python train.py --d_model=192 --n_kv_head=9 --vocab_size=4096 --positions="learned" --qk_norm=false --tie_embeddings=true --init_std_down=0.00821 --beta1=0.95 --weight_decay=0.18 --final_lr_fraction=0.0 --z_loss=0.0001 --steps=7082 --dataset="wikipedia_en"
Each number is 500 + 50 x the weight over the matrix's rms, rounded and kept within 0 to 999. Layers, rows and columns count from 0. Numbers have three digits each.

# layer 7 attention output (transposed), 288x192, rms 0.0479, rows 94-127, columns 0-95
557496500539567580511478504542584466460456484528464455486424579533571455495550459417550446558438506516545484518500468437457486503561554428501511449398410525534512503448520504469460529491443497521418558487544447527386417497564490549446495490534537494507520598466543564469459541539527444440
501446476624403438468556530443489603419521581541444488505437492506471455583381599539450563515512561428540482504601356518579490555467582529453482599545490507593592500549391508540571529534472460484524484486534463486484554377500446434423458521493518497494520500479398470395616503468385488495
521523546529483546496485441549444509518547446523564540500464468557483479493437542490571508440551499482471573459512434501506562522534487555478418431469482487566478537552418546500445541434467443549547483575499567502519435470563486515557502508499488534491496480437524489523464516484548512520
462552468528521427535509521437551500520565443452555445491451461467532478576495508467575497498475510482603449599516464552481459420610482560453537551528564462512504532558393497507522553449527491465551458482510498610499533511483627489498521480491485526514518474496492492497466544420402409450
507473476473499540447479537497518533511539566497583448429476473505514515425496503526463558466487460464572578511481561516458549466453522597523516463512442491494413515508481527470479459493509487484534461512535429497486466600566502544509476502522433490513547484501475441491534492515452550510
511513562445471487435486503473520420557503508624442463505498563512440500538500536493489474438506444533557445482504454556470525475419502594521542511581514505498509558571448474496565471470468544497486499605463393513524456542631494506496478472516505492486496588398461486493523462563438434415
503524479588539471488502532524562487517428474482446473492562501529480503502488489503437440544603543443424507519443481439506540521635508490575476487507505494523537530435506593583505450456416499374492477390495504493532507491466491499524459494498519467479495378513527498519523486508437475540
427434627501508481569523492486493475495537497501522483497432565504503543502478453493500461518441461450461563512483509477470481490507508523504537421587521425476474475598495439504609453505480488428545515543444463513580469571547438497578512500472448519477431491457511570502537544458364580462
471528496418396405560526545561415547488506542521470452488468406484546398517520571479550468498525572461507541442491505548531504418485515593466501521528517462443483537514527519483461573555507540482539502583496457524482480467478494603562511483482498581459432543316508504485473531568476537510
490515484484483429477501574518543571533532492581512540453495542490511526445515542602564495517459423501476494580588548452526508495454486522532540530503531430478526506564507491462534540446560513506455495446611480478452467512486528471548514549522474557453535495531487475487521483536454494485
544451441548453542531550574478522483472469538451491544516537488414490571497480495473475522569546498649494474539589475427504460516510527472435418475521496496492488498510472541423470519463459557454525542417500542505527529467453417478502524568473486481458551443539496436527467447583521443505
592510507515536507422490529537521514496557482538463491519545589470614459485524494503515441534472462478529517477528476490569492517568493548499570490533439495492505497411442477454515506546422467489549465445437423494539469452502416463381513586497538481595497533520476495503472546483566478580
456611544487568468499533436549600542530501493455480403545480527499530463485508527570494477510514484457475546498425437525525506500557506525532424443545482488544560468506520435525566459529494481454562490579558432527512422525533526489521442566561554531501499460515522488428487459556413390474
561456533494549516504473515429497523516599498556480494528471451562500451510502548576428514518436467531509403544436410482561447514470497475551533446465465520525484471517431442473462525467486498381455476558509507474480494451555514510505476574551478493514472514462422539573549503532428452521
476517536466536460472508530490444455472491459575503459485469453516424535448559463377540512537523515450545429444528486511452589480437497581451532497506451527520502517542602443537497517585492512488493440536548479478484593513480491504472536519533490537518440469542544466533460498497433448503
432542500445455474416480534453453517459546513473495485495620503512445504553455501457499503527527503532488464542547467524506463488463577468482546495504543519593502456438521434537536524481447523517465532475429487455559571424541450520534469458539510476556469456497511456498514577509514570466
467533552501554469541473546529545532551456479532543515503489515508425551455568558508455496503555489452458501485520483408560481566538511465498481443485510518485373479575502424527370433451487398454525497506556421440510499494516523451532440488573527489513514548500556442481558558553554519492
449475515502425526528520468409547588554477511569482509396478526459400381465528565477467506513488497555425401523515591452472462430426421539498505554486482507483542583466505504518523455492501531556565544524476446456488490484511492457554527554495567460458489549503510441463464561436523455489
506554416472449520435489496481450515477504371490485465451480534495461550461597567494523520534547548440459512481481540587468513564541528414542476476484428608484507505495518478474499569526521461465526538584512504564475527461499468489453434550475484431533488515559515526466438480475517483486
461505476477511498588487479524507449447405469481516406489482483569539452490552524526585452463470526481496445478483460543540472458511513457523496477500454495545444563533455526426518504472518491500492518531517499532489481482500516401501467474555493450408429494490576572524491516467495512425
517488400498533441516459468414588468478533593468490397439574515500539494462539464488485496509507534544546450475610499509519551543583557501502601507478542512517571537531395493476563490521464392551459525527539589512494531513573550501524425463543429481482483478496540532583528534498468513529
510494491505427484600515561506590557397538463469506515588522522483531412465412477536544508477475544539481476497572505575459508464496492502446506595437479520529534510574492499440394499521518535544517530552496480519491525460464537546584551532516509472458419510582483470487566574508545459509
493522480480515556459562468447484477525545511496490476575542540536446506518528509519503527542533534560481527506522508401435495508463491537444476504428459455532526518438540459403447489458426463431504470471480501480545499596483479463457537505505485417461478526569448445461562415493482458496
384501456497416571450431571466469548608457434479582494599523514497501491541504519451507555583485520480476597498513495541487499528508495446538496406486479458467507466423467526488559426513491509494424504546502520479544587499461466515500466601504485417468443484581421512445505517596446499443
471579462573494478561535596562432434393438487445545539533480468503478501414469574435424503452488499391502472471529479511460509466518514521554427503556548438439556496500550448417513542516494485551490507562503481471474543504528464441540445474540604545484561467528428461507538533599511524537
458445568485464429490465538567511543470616528484465433500474521484529475500592538556506511516493539516568608532522491490526392473493460452501556381470555506451526492573523441565544496447510507455459496523469463437560500492563510461519489463592467544509462527433552511520570473489481504457
515474463472527482516587544515476468515489559443476442426524457441423540512524546460451496457525520497517488500494429568496504542444527507533530479515631535534591525454513473515518484530546492466507507563497429507559447466615480409451569532548460498520437517442494524439528528497465578577
463523507519440515503456512525570511580459477552458492465459538510475477502546504541530491410593573504469426490435521449522523487622458458403519477542539391542458444426522490527493481480523432513532539529502489554406570488560478592510487411542489492548445462537489507462457498496562471512
459435486477556515508573563467514426445546467536472472505520581444531540512494468481540469542506487451492474518596433481423550475443490577581414490494493453494477463470513510517507543503545452534410522481460468459438541532507605453533446493523503449541419532484494453573533460545470420553
496481471527476583520441545446461467459481448500455478484480555449460538480460449539493511494535489501444515509415487507530541508399560539493463427510515487468495482439511484472541539471424485471529529481567531451447512498597451512559473597462486514534580522571468557457490524473551572528
451527488554584480413474510524453451573494454391496504570508565433444511534472536515451551543537480512537580539530545439581574548506455559505479499482560507489422503502465451516504522489526435505500543565533512419479586543480466422493524431474526492544518458490515398462398436503523524490
498536432468498563511530547484508452461528564476489498519481488493488498498568544520491571508471513485502532532479560486423426536516498450483482518505489483500562439510466447451483537415437492489576591452483494530492477508490537553496586526469522516502510456577471460420516476487528530454
459422498487522500506523529507451539464451503438509406482489550448597492524452467387460529454513464556558471427548544504538512554511484536502510400509362445514467488451436479531526499476514484470534508510482567479504504523471465550567492468469419516511500490469542478537535532446512493524
478466491503496511570446564527387419440448592536514457527512495578540485475482584451576484495522562545534480507493481438527449514443547482457439473439513534502520470487501493525542506534435536451565540581450499495515470509519464493475584425468493521476533502539405462436438470434450576499
# layer 7 attention value, 288x192, rms 0.0931, rows 95-127, columns 0-95
459482493493590440582455398542518568555532443548610512486438457513600513565519544436530477533514474551455398566462593415526487483490492542493534370575465527511479579483546490517460499556416456470453533464454541455500528532497545533544527451625434495450589543450569481436544537490524495577
532438550505518519428571548535578462556508523530472522510552554503565487465573506442445548479539492473522532492486505532488520534531483491480553473556512518531482530525539462407557470505497556496486460498571509495488402459464464578476467479447505547596518565567485508536489532520447511521
470460511571525523506505455532519445470487538505433538487619445570479481465540523515499479562519416457528519519534553489510408542565550460510506520477466533501518515430580466495561420441530538453443510538471512508421502441522503567579547492463539460512454517575549552501553451533548583467
514572511561474461511476557494521488539505421490489548543466480479511448540554496456523465582485562506444522455488464510577489562492468437532467497483454553506496526424406522480516490451460495496506446520482561494477509494477485475581512424465522491476474475566481540393486504541557526441
461548467492547585501436506582546438395566590471491579410477498503568501559573611486481538502555452543500534514502536475469507575573443503492463476492450503506498554552534498474415561455498513445608459438465565531512535468391555516441522510521460530548439500518501582517507504486538535508
564515534440520449519542489471462567440428497547391586492496490453515549436462503494505592509452468422400506490510594519553486444484491482458536573555466525535522512484468549554495446483502487532503558532546477449482602497531540550531563508580519524449542502463539573471509491513484544553
573512469562458510530462482521459538473512457467442468530530487550491478502559466497526547465517449598610521491451473499508567578510488490553540511541503540511504471468482557511516479499467492499500487537501517571509530585480553467465483492516476538466477524504501486401489494541453491528
533481571628547488469537534510494444437505489564410498576469527474505517544490490507473457493501428460543565520548494458494539488536488525481477481591490524492504499509430595531559587474411520486504470496500478498429463547512468557438454582483430520635495543561496509512524519472530463488
442511586539474478500486447477466460495509476430489507506431522472427522532495449457521517535436530525501494508483425487504553515449581572573456467443535531503490550504470495515479544488510503505512511550456463472513492518473516505546552504450512445487518553554524569541441524464481502466
476512532510512508505497552501539575586517441515472470501457498527462525552385504482497472449442485542536479507441475495442397486508495464545424554428532505499550537549564527535534468535484516475481466482470457487561488575540459560427457475526515521505469418509390548555411462444447532555
464441528511493501544442529436465557540509479457569519452496517541486443511484495484494550519539516497525544468504467529508521550502479484535457453500426418548518507510531434560448404410522516504492496489526506552451575486472477474554459512464507505388493483434541500461557487508442422474
574550505402509527476474462486478454494503500488502526442490533570445584530493533442513503442500545426597538517546534419482456478535567548438487531489576510504512537570486483512479473504444441447475575466531443547568528549438439494552572436490517441571436501513499543535549446470545552473
462486405497479526482440516502606529512517462429492535474440467517504493505514458492528453415537508378424581425533503499500523543556519543476473434558482502451504495503546500518448429498493526528556492428527415474445392538568477440456572472521578467464545512433541493460528493477542528563
533500466525486516450501481461463473605491495497502509527571529496586404566357527567475557468546412498450531525464527544515439423517544472420486536477507446526495476490453523595520545470474517495516474434503594491411450478496555541498468444514505485548427511492491561502616450541551525493
561449540451541480575537541549489463542486458528514494475445489488489493477519519473451407475538530469454557483506464462410527436422475543570469516532458494417373475528483515521491473487501514477574481459469450472435489436473517574427461487471586515535546518482494513532492469464566512469
571538510409496492492487512465572580454543446500567545520487490495493599518442509496534489541532501433541540524539465503555485452555539486504475522551481543475523585414416397488577472505420508543549538484525534495499541434514499524498544553468526416489469473527533453516551443445572433439
471454545463562456523448458574442558559445431464520553572421550494467506553547451501492446506590479562462463529531530461511438573452488439532452432472520484514490434523538499563526564480435560518493538506461524536518594517543491463470407534590530508526544439574541495554522460486470466503
469505459477529541512515513495551428546437509528517505501597581467483429501442510442550526411536392475566538516578446446531466500478422506503517497485492473500510459429412517467445488452490504534440466442471474426487531462491500452464542475560531522509568430587553501534509467512501541505
484591493478451531567596486483575534522558512499398541539512523552538514534512552492493522455528523522598543516602520423517543521508511514503453431561555574507578496532492478572462498479497442481440450538512538536455493561451552433433520487440488471485553470505511518424453500497475526496
463423572425553488503471500544412495460545444501509537485529421470411510555579503455513515538466523461479545494417511521531532427486449558569514495454505505472400392424553513535522471527600518498526469502458549541509490475407542483498561501479528524497417526579446473490499449469479557474
470407468543536484514516498503509492531554426529539516463478507519533599537571477535447459460452455510540599444493452421512528505481559482631594453529560464440442534464531505463519511445516482517471525501481559426426424480482501511444468559493516540496474497479504507518465490451513500514
450462562497460573526472436505496504431536450476531532452517537518555483427361577492462519439504474470536482473492466463541526478493570478564490472578512516527454562570534531542506424529502557574495500422491437622561545445523568477419449476540507461506470456448553545545426499507456551509
495402454498556591615538503470534495572559488557501458525477478450482558485479463505479467432503565502481513551534519471537527505421480462478439456486512490451481548508600478562479446547448529517570467478552382473531449409566535525518536477479499465531500394487495458484435548451575506516
528486563459532539473528401463545449526472541528498459582475493503497545528487532437505563550494441427560525468510418542391539427517553511540544534451504555461439490531452524534543515497526479476538554485500592505513387493472526550438527464396438392486528531374564580576438447468528479414
463460476541555535539605500451441497399472469506543480475537500572512494466495494533557485552437521524501513524592495509511565512440438558502500564439532543428484466568444575442546580486503501492529560438486504492466553505443462593511411540446515489471506456508468502420476536499504541466
429505522529494501449470435508527498455517447505522526490538554495536495563509500541482519545504522454514476580474542484488460479525448478415433574445523509536504456475530529468482490502393487441460523457508550522509514552451515529584504510443512466507562504396482571518454476600585456481
510553439514527403480510503587446516585481525429517488465545515491523506541548539443461471468526466442490470522498491481506525487480518502495437496590519492581497593519431531446457519549525568486547465457470494421576447492515447469521460549478527580533480497478404461508479492525451458440
461537491504491480518482468542560527568527544593582520486582511541480463526522486527439616459526511529511580484518444569500469458464473466482477448503495529527506550442517536586459592551466456476582461468514618492451549480474474589616536500510579504484432555459505480524467555466553556525
468540584499498482595562442499531499521529489464461577549476489566476540481523458438485431472562447558488530495593507483518570474522472541546462529392453520460398445565489445537454515516525477548481484475512467532523458492488509498538506513561463524470469467532449454483491569475528445430
475591465495473465504502524452617458552513467460577503487517483510575575524572467466520497485471511521519521530474521508442539459553553503480526481498588479515504517505484500487463480517532563488522463485468467563496566414527402541511455590502584479521539444493544479528475612513543386526
463508490551514492500537550489466465552487470538499503505483574531502528489544582491488452434485450496572474498510458522509545474577469586547536546425504557458479557470505436494546501540558429467485553421501567552581488511624480444470555534530488484427513518463574527454522526571419450456
480497492561465440513522496539455474505497490574489550519450479534508446508481499578509509466532464510449557574498464577473488529597500404440505468479556466500472555490538648446451529444564475512382499482514470550429451434474496435454470558491538465488430455535509401450458539472503492518
500477524565508534482577529518506538458458458562505520547473492477491442546497570458488471526466463582499583516462534514439480489499496517550517503505472460524439545511508566438560622543515564480467509442573474586590497566530527475463500527517502430493552439445494467569491390566549474454
# layer 7 attention query, 288x192, rms 0.0858, rows 96-134, columns 0-95
490461489527518477552526492580543418497443545430511579538506556499529481489537489461576437523495474507555436485447486574492543566507544348471460423396579517448468542522497572418597471516566556445535542481448528533482420542552566492499491444498558540453505493503534530512380415502449447420
562484537432520440524440518438487505465604512538538594507472509471521553472441597435467483561527530456516460437536436506574428553621536477429480486508442572558583503519502507441462556531458594460512518468465526528472564406474578466466511484455552485536403601558444513465549497577524399544
576476532522508504570547486481491418491480572534519471595492481514494456596531545499390517543485464499503493429509541475513499416524470453377501481430466492513480442507506481378546477482474580480568444448573435587486456448469475526406495539491510420477457504518516560491442519489434479383
481493460533511556481486535544529579481434575467561412416431539509445487485430465496526464424534437454469578533406545448527536473553474411539497489512521424510557517493599484494517414473602477466494506580511541508462450524388456486433479527534518554514560462443466553568476539598490530458
529433425475485626545573458480520501555504480461519530514515454449508530457538524427519546468456576504442532479533486595514467559528515516505470569494388461524535465503420502507427505405530475493460525477483483497469538484490583584568525525556549504529400452569423518489549560463533490450
471513420530478525551562470482476484407478463519477501442508508410473472526500458490541481484524467567492476541570488509396452471493503581406595499439504466501491420477529480540559515509503475524569471593492463387547548454580413478539515388509545450541503529524507517536500484486541538478
482481488522457498569432379510479533458605425453490517459460416543505514548579470528492476534609636546554455451526518437444498515520533516508504492505502628568498519488535563487384598553523571450519529557386493493581503469497418495616466401472512536517407500563543433441473528428556601440
624548531497397495472449505464491458531540507455528462534481513498440547530522578508523444498628421433401515511468490467460542372569539490507537481441514450464572470588553442415545552445470521536435414502447531521570517521581511594472465447507470484562457444483516492468554547497501551354
426458493503542541506470521566577446508539540460482462605439512448465503550533573575431461598553440411501436573482493511551424507491546530450419519429525507489459485443486500481514514481498403403490561550527506491450512505484455409522479503588497495470503561498508489569508432519550481447
528492439500496495519518487510436497555529537493535460591481547519585518581420462590501441495501524488503505510477387525533503533499496519514442487544491524541518501548498509447507528550472486529555518457514427585483579476510555556529505399488402599491475476490542517522427498576539510498
550495498607451564519503528543529441550446556524605564547428569453511506598575536589385457524466418538569558514471473466507502454465587448570449498486483472455591547515519471452566508491420465540547478485422510513471613342464502573487495490523530495496525505505607574506506551466567540482
408519522517542533509479472478552533439514456476495531523513471552526586475467455528535526600443529521493425442571500387498435494492498485408467547445536527560521515473559472466515556410551548462556551559503447491510589507515432563562535501485486558546491523518515451418477498409507492470
620530532448544457394506422500535440450512506582545551505492522440533473476413482534515508507459525563449473570507558527529509449528433609503488424456521540427462520443496531574526518434613567453527466554491467510535518595550423485574550521499524499516573491496494478580537465586441494498
432590487498487488425555463524455491484462475559473455469498549497535467473500574418489532452422593529541486484509487581496567574522407481481469507463580502479473413444506464529454566451477472485490490529565446544491415501487524536546525475529470459462526471507603595521476558549492517525
491559432448513541418338583533458454486423556557489448515409452577543538504570564447566420521530500539492469547474529570556507453523536513480507540492458482619435424533457473464477467481600512504496493509560514549514544469525538460569529470543507493522532501542545484517507486575534515514
511468456568524529446438511447463408475482475539578526515486594503437470421427464502509534471607538538492434503451545528520517487485511461543496476493465493445616547496499473510496446551500528531426460513411433545547485498419428478550484475479542554484464506408509500540532391398566516473
437545494494450494492495544448450488543509486472475498563547445446485516560378391467527505524490576445489486408492481531483494515534485565526507528502461456448588510583481458476547527585491551483476408518450558483469560445596527511420587536442428521517460571521483540434507537471395485456
478472559529462544538501540500538469577487436458480511575523512499512561504476486535486586537530456447492420514460460399406461537458500529552457473537471565454501477545526455565503494457519488437456501507538528448452504508443482468426445513496490488483490486513424504466500394512601456455
488413517526536479444476522507564436422492508493476488470477492462550469508451537428559515527405527557489550545448543471514436493477494508468545458470476427518474471439522454412579449581534461566553558539476439453490525537531514520466488490387552587455503465507505474544412466453484477453
525513550461536514511495523479482493455455560545497472453562505492493508509555484461562562490476514500484490532520513536517547505449508488503458471515577486563466609524439516555472580546452457435497457579537604556522545490415534439477526484445488454544414523509465503546508481466485604539
530463416576493515463575559437463480505553490514535551491557662518444512551587461516490445502597483492534472476404497607402429461517500405414442572449514428485442498516553607483507434472579510480541427489408575547521522421572450529431474479477554539546461535487521511465582507496461459484
552485450456512481585498551431561412532462480541513577445554544473479487521480500460498484489522563473471525456459446509475415436481529394526533580416587530523520465526502447520599543470458535528445391503480540521523560432466460499411561534470555449460446527489453556573556449447491494549
381487545580505571500503525484469538571525526513522399533516432457520510501504497547423512522482481478496502629572464547464476498553515448546614428566535375436604568496542530531491562398558466464514469477461564484466588481527511482531538522524478472445567460426485544547598500474604528525
473442558492515364568464480535457483420515501470441510507523503465576455435518522506619514439492490503443477534505485525549553495520540527432542537562455465488526540484448540476506533506479569466438423452565500468545480550485558586518540541517469511521544505394448466470452524486398395574
496595427486550484418442551528495485458510525508586468517475447486464450482548506397470547462569500540467541423475434624488518467475551519557500458560439616447483395453568467502525477537470506509500451494430509394512411481497516530569530524593499478539561422472504525483502459462375507473
516521474575461429486404573464563392429454567469533458479538444468518458447480477529468494451481404530508502470524538603542460473532520460479456522485530427521477508442486474493472487534500428490530467510516604509569527482537490488487498441470542482519498467390478447393433523504391498570
445496514452456457531461575553494484449536493506484589493490555465434511517508490415428539431500485492555486441505426480538457477454531488434503489538555508557520476500520463515411470462546506518565453450459506443482511520487544580556510486496533474559419533484561494489544454511544475494
367459526388527446564496530459476458509558461557504507549469438435444486503391475520469483582517484479465548499539455362513483441493605535409439526451481579525477519570462502470492531480386457528525606546504515451535511561509532531552534535528508438378519540447481410499417410496528523561
403589575506479502544521523541517458518399616469405512524557459453448523533499465499534455545492500499509454498462454523485527521452531497553464579430491562501506505475517519479491531583472449476477595505519475464535551517475494453513461512408503527551521445444547468503485483538496486553
476488446472543538395545513535544496452450536438540442448488487480466576419524507454454418498467519496456445515430473499463510442577414528523442492509525522462579588441467473511509432522442514467541433564512553527509464523519545494559476606515459503498509446483498456485441526525441539544
493493558547537496588515428475453605422541461499444476515537543447492492542492525488615518431487610518506506435430439545556431467446548526490576629541465605549478553563582512606482454532580606594388487524485437453445433571559577506559475359480503492460487462567469519480467430531454443495
499421539464431441515465455576506434415594537541482508516460509537486503459427389533524519505490464478539476560482529515473517415403520455501516582441470491556437457537411525517464550489523501490544447637469533535494516453570563539476476481554511500545502494502486414443498570491568514465
460443410536574460482453561511535479475407578488547545526498484553502495489476454447481538544489437473496493637551501555448491532475454522521519521523518522513535453486522511467483405461500444477534532408593531593529545503427464543537542475522503449465460456481571413488521461403529446587
513515541563471553494510487517523616425462485466490521512546454506407494531462447446454469521516591534520515536534598480527521519497478472558483531412467530484557498484493498376461566516562450511584515517580546510480457513437514479433523511511555495440554471559571466495442521453623499485
438485528499472479515414431413483479457484568496568477464498542478444399527498461442462503529529483555495422489491544442543528516497563471556516519573507446492464411463507422464476480511496538456506542533448484556383503496553497518535479569496529507541454456476520516549539502508533500529
472493460503489394605545575511548551561473479558476524508459411535486555439445479584472572450500605373454474431528465547537447403511470532542473408443523534449488512465499398654538486510516523456437489574483542527460557456473471601566543532567559521558484533499500542507413519514420424548
523519538544431504461512492507495532501536502538534534469570558505469584525544529603491522474442538573508501497506509550527476477458524476540491436410473569406506513527479585532521526456464484471494483485556522446550562570448403484453460507471516418412501532479441518496496536515415490466
586510479484462439474451486519561484423541373548466530514506449427473569444431509446592518444543523532587516489505550502487540491487541448408417454434531383515536534533477492510506420496536483561444505482552494436499608594432498512562493425447488476518495499533496405551423517488574492490
486434468479504405542429588433507505573622524500475478524530514501496535471555599421431514455550441487530486567524432496464531567483526435483637449459449527603485591476375546497469449515469547435492487485463534553503524441540597425521520503603474507507492471451536485608411483492471489461
# layer 7 attention key, 288x192, rms 0.0846, rows 96-134, columns 0-95
563512512477567405584546559515606445491419529454460494517520492539475440428500489579564522549523478458582551460517427495433481466510563457392483432426551630492456470458439508443497455489574517451536489429449519558539488564504538509430503489491453528481485515530522533548427537481435439503
455528403480511516445449592493532491509520376499451552475437486500440575392424523512474445532436477500538530453574475481602502568576532480491500474525488539505511492435569572521553506550470509425518519485549496533414543490470496458433496566482524524563483483523465493560475483517493387526
599570514476487499607506522451503453414438441562455471577521460447452451542573489563462513557456498487476532454458484497501432429514546416442527534473520488507506567534448441431536483524518562434462498553513496583511466533532512414473466484499482422478569502439447582566459545494437539441
454579491537490528478479555520521510462445504469464460518465466453579559496512409510507589493487487480478559550439486509533493495522524434499525438502575405495570516559513474411456420585551477459449512606522551553510563516402433555449543486545482529530560496429502565519447518598484534454
513515439490470588513551419472515484529446467571535514460450524473491498549554530452493532494508457467535507500444559538462501508568511541512496512455445489482546461509460487500475538469447495465581463490494517451456557594580512495502476527540463449583496402549519548506582542524490491442
480426363519504535574512488514429553535522469527462447498473429501526585524512526528461466530474482609524529545554485536458543506453505501454568578484465395534502507430532412534522432436587482455555523575468513434527532525586391465502442450557507411556475542571530519476562458506503526536
587459575564539501442574489591541437455580502455539423445468515641466511443427561545473497512556470514648418511527572397473466590519477558553512518556466524466552546453561497512506502484441471527512529518482493422574485494539451514492517538466527546474456512531480449494472492449523601414
551460418490469586488470506414506496523538478549380494493553439478436465440521608598458539507487460443457531512421499453547542431530543459556513493456492486483576527584492463476516578487434490605500399546517578555509532617486486567473537432567495437526475516469496422476544451452449566509
530482472493489520522494457530533449483448513522400499591424524492501534579609539563432475458548408408545569565552534506535365542441409494476471524489544465544484437562530497579474532501483505539473510509522438601527493483513434423545458457555472448539457435523468522532526432550544468527
452547429488521515504540448522497516489553513482539453536606456367504489528512399564511481434538543432456510550523462513468451438570499547528522476494431527547513524564488474557464577491473499468495486528564486581433505496466535568472535452469451518488498514430564558534431495507558502568
570409520494444475557558507523492549485512559438466541540526438394538498541511494502470483552440510511559530514473550486531400517521528395486449498488522493443614529568541544465426522512472520538524416535473593501507492490456485513554550430493502494549447469554489526509424422471457496508
551554448533605524407490546485489450477483435492529412499528604510543587535459540596480547580528464470477508390541507437508431502517508439523495506446525530482532511541565501503437524417470521514542581573479474523588542563439460516422554510468540526513482468430513382412582482499551431484
568449532417502495461402444463444450524622481558474521498536601581486386498494490513468518471454574511484435531439490480486541490554475513541447454431563531445422449592520440577540456495571549472458439458478390507528508546570551549537549566492591460487557521424505453620463499584492544538
526490546501497460454557500594496475496525469469501456454562517501509601546433592417533522503441538504463475438508608608485576468502411403511553472534540607462516459361512403434497605457416558409490492568563409456512437408506546602596518535562564502476513524398457494550504581573498428490
448408410443492498423502499499456546545465530532539456509463494503483458530510564511498574480515552563522465491453506526563488465524505553479553532587470510572477475613425504520482538505441535506502517500525483474488569561491549492447530541472490556568534498565518454475468460564529509473
476425466566510550541504436566527453482481508548486485494475498462466469491471470448586461562594459549492542530561549404503568484456519524542536447467424430488441524546583498566458463445571525501471451488484476575517430466431462545528521477474576564466496431544435575565550404504445522493
467566479467578487456560562572527468465524442452562456544497544453449509486445393506496457565431546501521523433507455475529488540587501500512530538546476505518579518498540524571511469459482523489470465530544479530542518433564528550496546583470498498505418539502541585453476503508425528466
525506511482524501501436519525514528518417472567477485470492517508529569478470429483529540508529488510513474557493508425557414586481494584512506534554483488510468462488568460550473427516473455493474505462504491520457535486450478509493498472449496494491484439511433515513506496525500485498
509461490481473470558510439436619545546406492520456488481457422453518523485525504485491575493498587523484528472463522493504364500536524488460532500501425423585403527459480494475503472452576415482555553478449490508431486507496505496456499526459548504598538463484415481525593489446426526434
488450535467463503483519517530494439499487567507555499444563579521502484466506480490504545466533452488527393527481535455500463488506470531490457539468475530541541544482461476530453534567436495460505513499511527495521520530554525472501520590456448494533474558495589507544470497477529572478
445543579463594597494602539445497487465478566460460535459470517478473551426594497510444427496535412542474477460487554562469464463485504484444473502519501459518484545520613542519548448460572478510553458558505465557553509484609504480418433523450586476541431518562553465528576393425438521492
502556419500529452514484503503477434519441543546522541466494506489503577496418473545442582565529511452532505438477518552611470475531489387492530545484584558442533503493521491515636483500449500542468412469448511454527540525458492424355499573490521488602477530487473471552530396559475553533
372429603491556505439515472501406598481519579494504473498501464377536560417461495497548514489488447500493453507568473552489447489504538479509575475568485368539617509597560567512457566456566492448458569534450525490449552476525532495609599568591452483491501441411519512555583454501573559542
415402526546555426544519442505457474480472558370464508543566509469568418514535557456602563511463470509416560475559518549505563504513489523507532555515517531542520503396493526463449481485486569428461466425553513520529497486519458587473530459504446432505507581473421539517438538390428443444
477566453406560433495478568486453519494602447464608501463553457572490445496528535439479506501446523452506521488515483556577565420496504489551563530504460582474511435433475495555535470584411504555466429549526463508490475548566498514504470533557559568433576636522459552535429428401515495559
511533532446415525514407463540529445506581507540586488470447507463537377499580564545509628476436486623593568455478464512588549524491484467404447508534498483498426540535508500493473582536530472540552513550478538511489436529545495476472509497504575507503504518497455442377499544431406494524
478476522523511446524532527524522496414524478438412544525510601445514519501493492563528531476459453445557495471495481474489506522499470491499464457547519486580448428579480525464472489525453489514540486502508491488601489448544527559499512566547542533510471444505524534510573411428483533498
473488414472434371537357560441575406502411408603467528598356519446531509497408464462504455542534533531424532506528430493513375479437535550481422557429555490530462566513464479516489531531438499536505558533457525549493513504569444438486562463562469470482535489394499450464545474498489503541
501577567391464545570444492509498488461407544466581514478443519470523574571514527431475562506521522441508469567570511493551541495435478553508609543512456388520505445509578492517449575483549509525592526500439437469573430465511452456541460563483433571561489452467518456397510487543460481480
509551482445541487500459473544507458417462575491489412519432544464552463427467556505423498522489550532367520511417483554435511479555435530567520456508420491507528536487382525445500479510442538424483506544436526518525504503475528472506493512561461511526455563477506461487523446467470511502
440489459620557432475579554479405506532431439502564430486494552528536554546509528527469424393542549527614528558490489535485550530491437607515525640521511509566524533592465630634555425442501562528515481487477459472453397459489503511490474531415474421511492472537427496469498421524439524519
432464447520395475442546512639551497460577526494504482498469581489464562500461480566479538474474317527534510574555501424505490508474504620541440502490404466526504465568430576523489515482480428465578571522378468512514569464553508516430479518499442577538514460487491414526464525534546583557
578499416501481546457467513521588478493540477473516598647461641606491589502436426434503534556408426457507507558479467496510445535509459518527466415465499513541490421511485407516507433476505627471504515441432519502450550472438510529400511533522498492455561489516491353513524521479473428507
547484523590539455495542532531522590429511495447582574512466522508482580487515453440455471456455455477529406466517608482608474563483420488448555497538628466554584543587465404499525510425512456460623518560468422477388443572450578452456453506519491497508584497571602404530569497587540476476
447490486446491522609450466385481452458527543412575475497505493484527470511447476439466488536511483510470408433437498534450504528536518374499539484471473489494454498447529454431521560532518541528526556521513504558538554433525423477522459461478487599528487473515514456520533556445539470480
440473477506509522513505581547503544392506497508450569531456419510584489388646566507478449447445468564486535547527489509471454514438430446549482421425522568465507456429479524512593510537494528510520482456591515555531619414542502526564485405536518540558449527565522482467408400523446447511
557451559543399487485545559493537492453459409589549516470600574522525535501562586612450497487479443492546507476529548491484513552408539465486458573464518524561545567540519542503521447433507428473532418457456562389502534565475503453424453504526519481525499530471544570495510488565498502507
541482448392566438512525510563549489505505407469530614477533454448512586434489470455556477491536510398550432438536511436499571480419506404477463484497464525539423507580381534543478441473456487564491482491545482441473462514458489488515472505395508550551508540558463450471517498515531560491
441439485435413463560479541518481501560459523462412408545594455486429476544538516540464540543433522500568500500505509438585562527554559427485517469480441496454554592445433543401397501571420504498431508446456469654574601476463543517478517436554499480512509492591504511486455542471476602470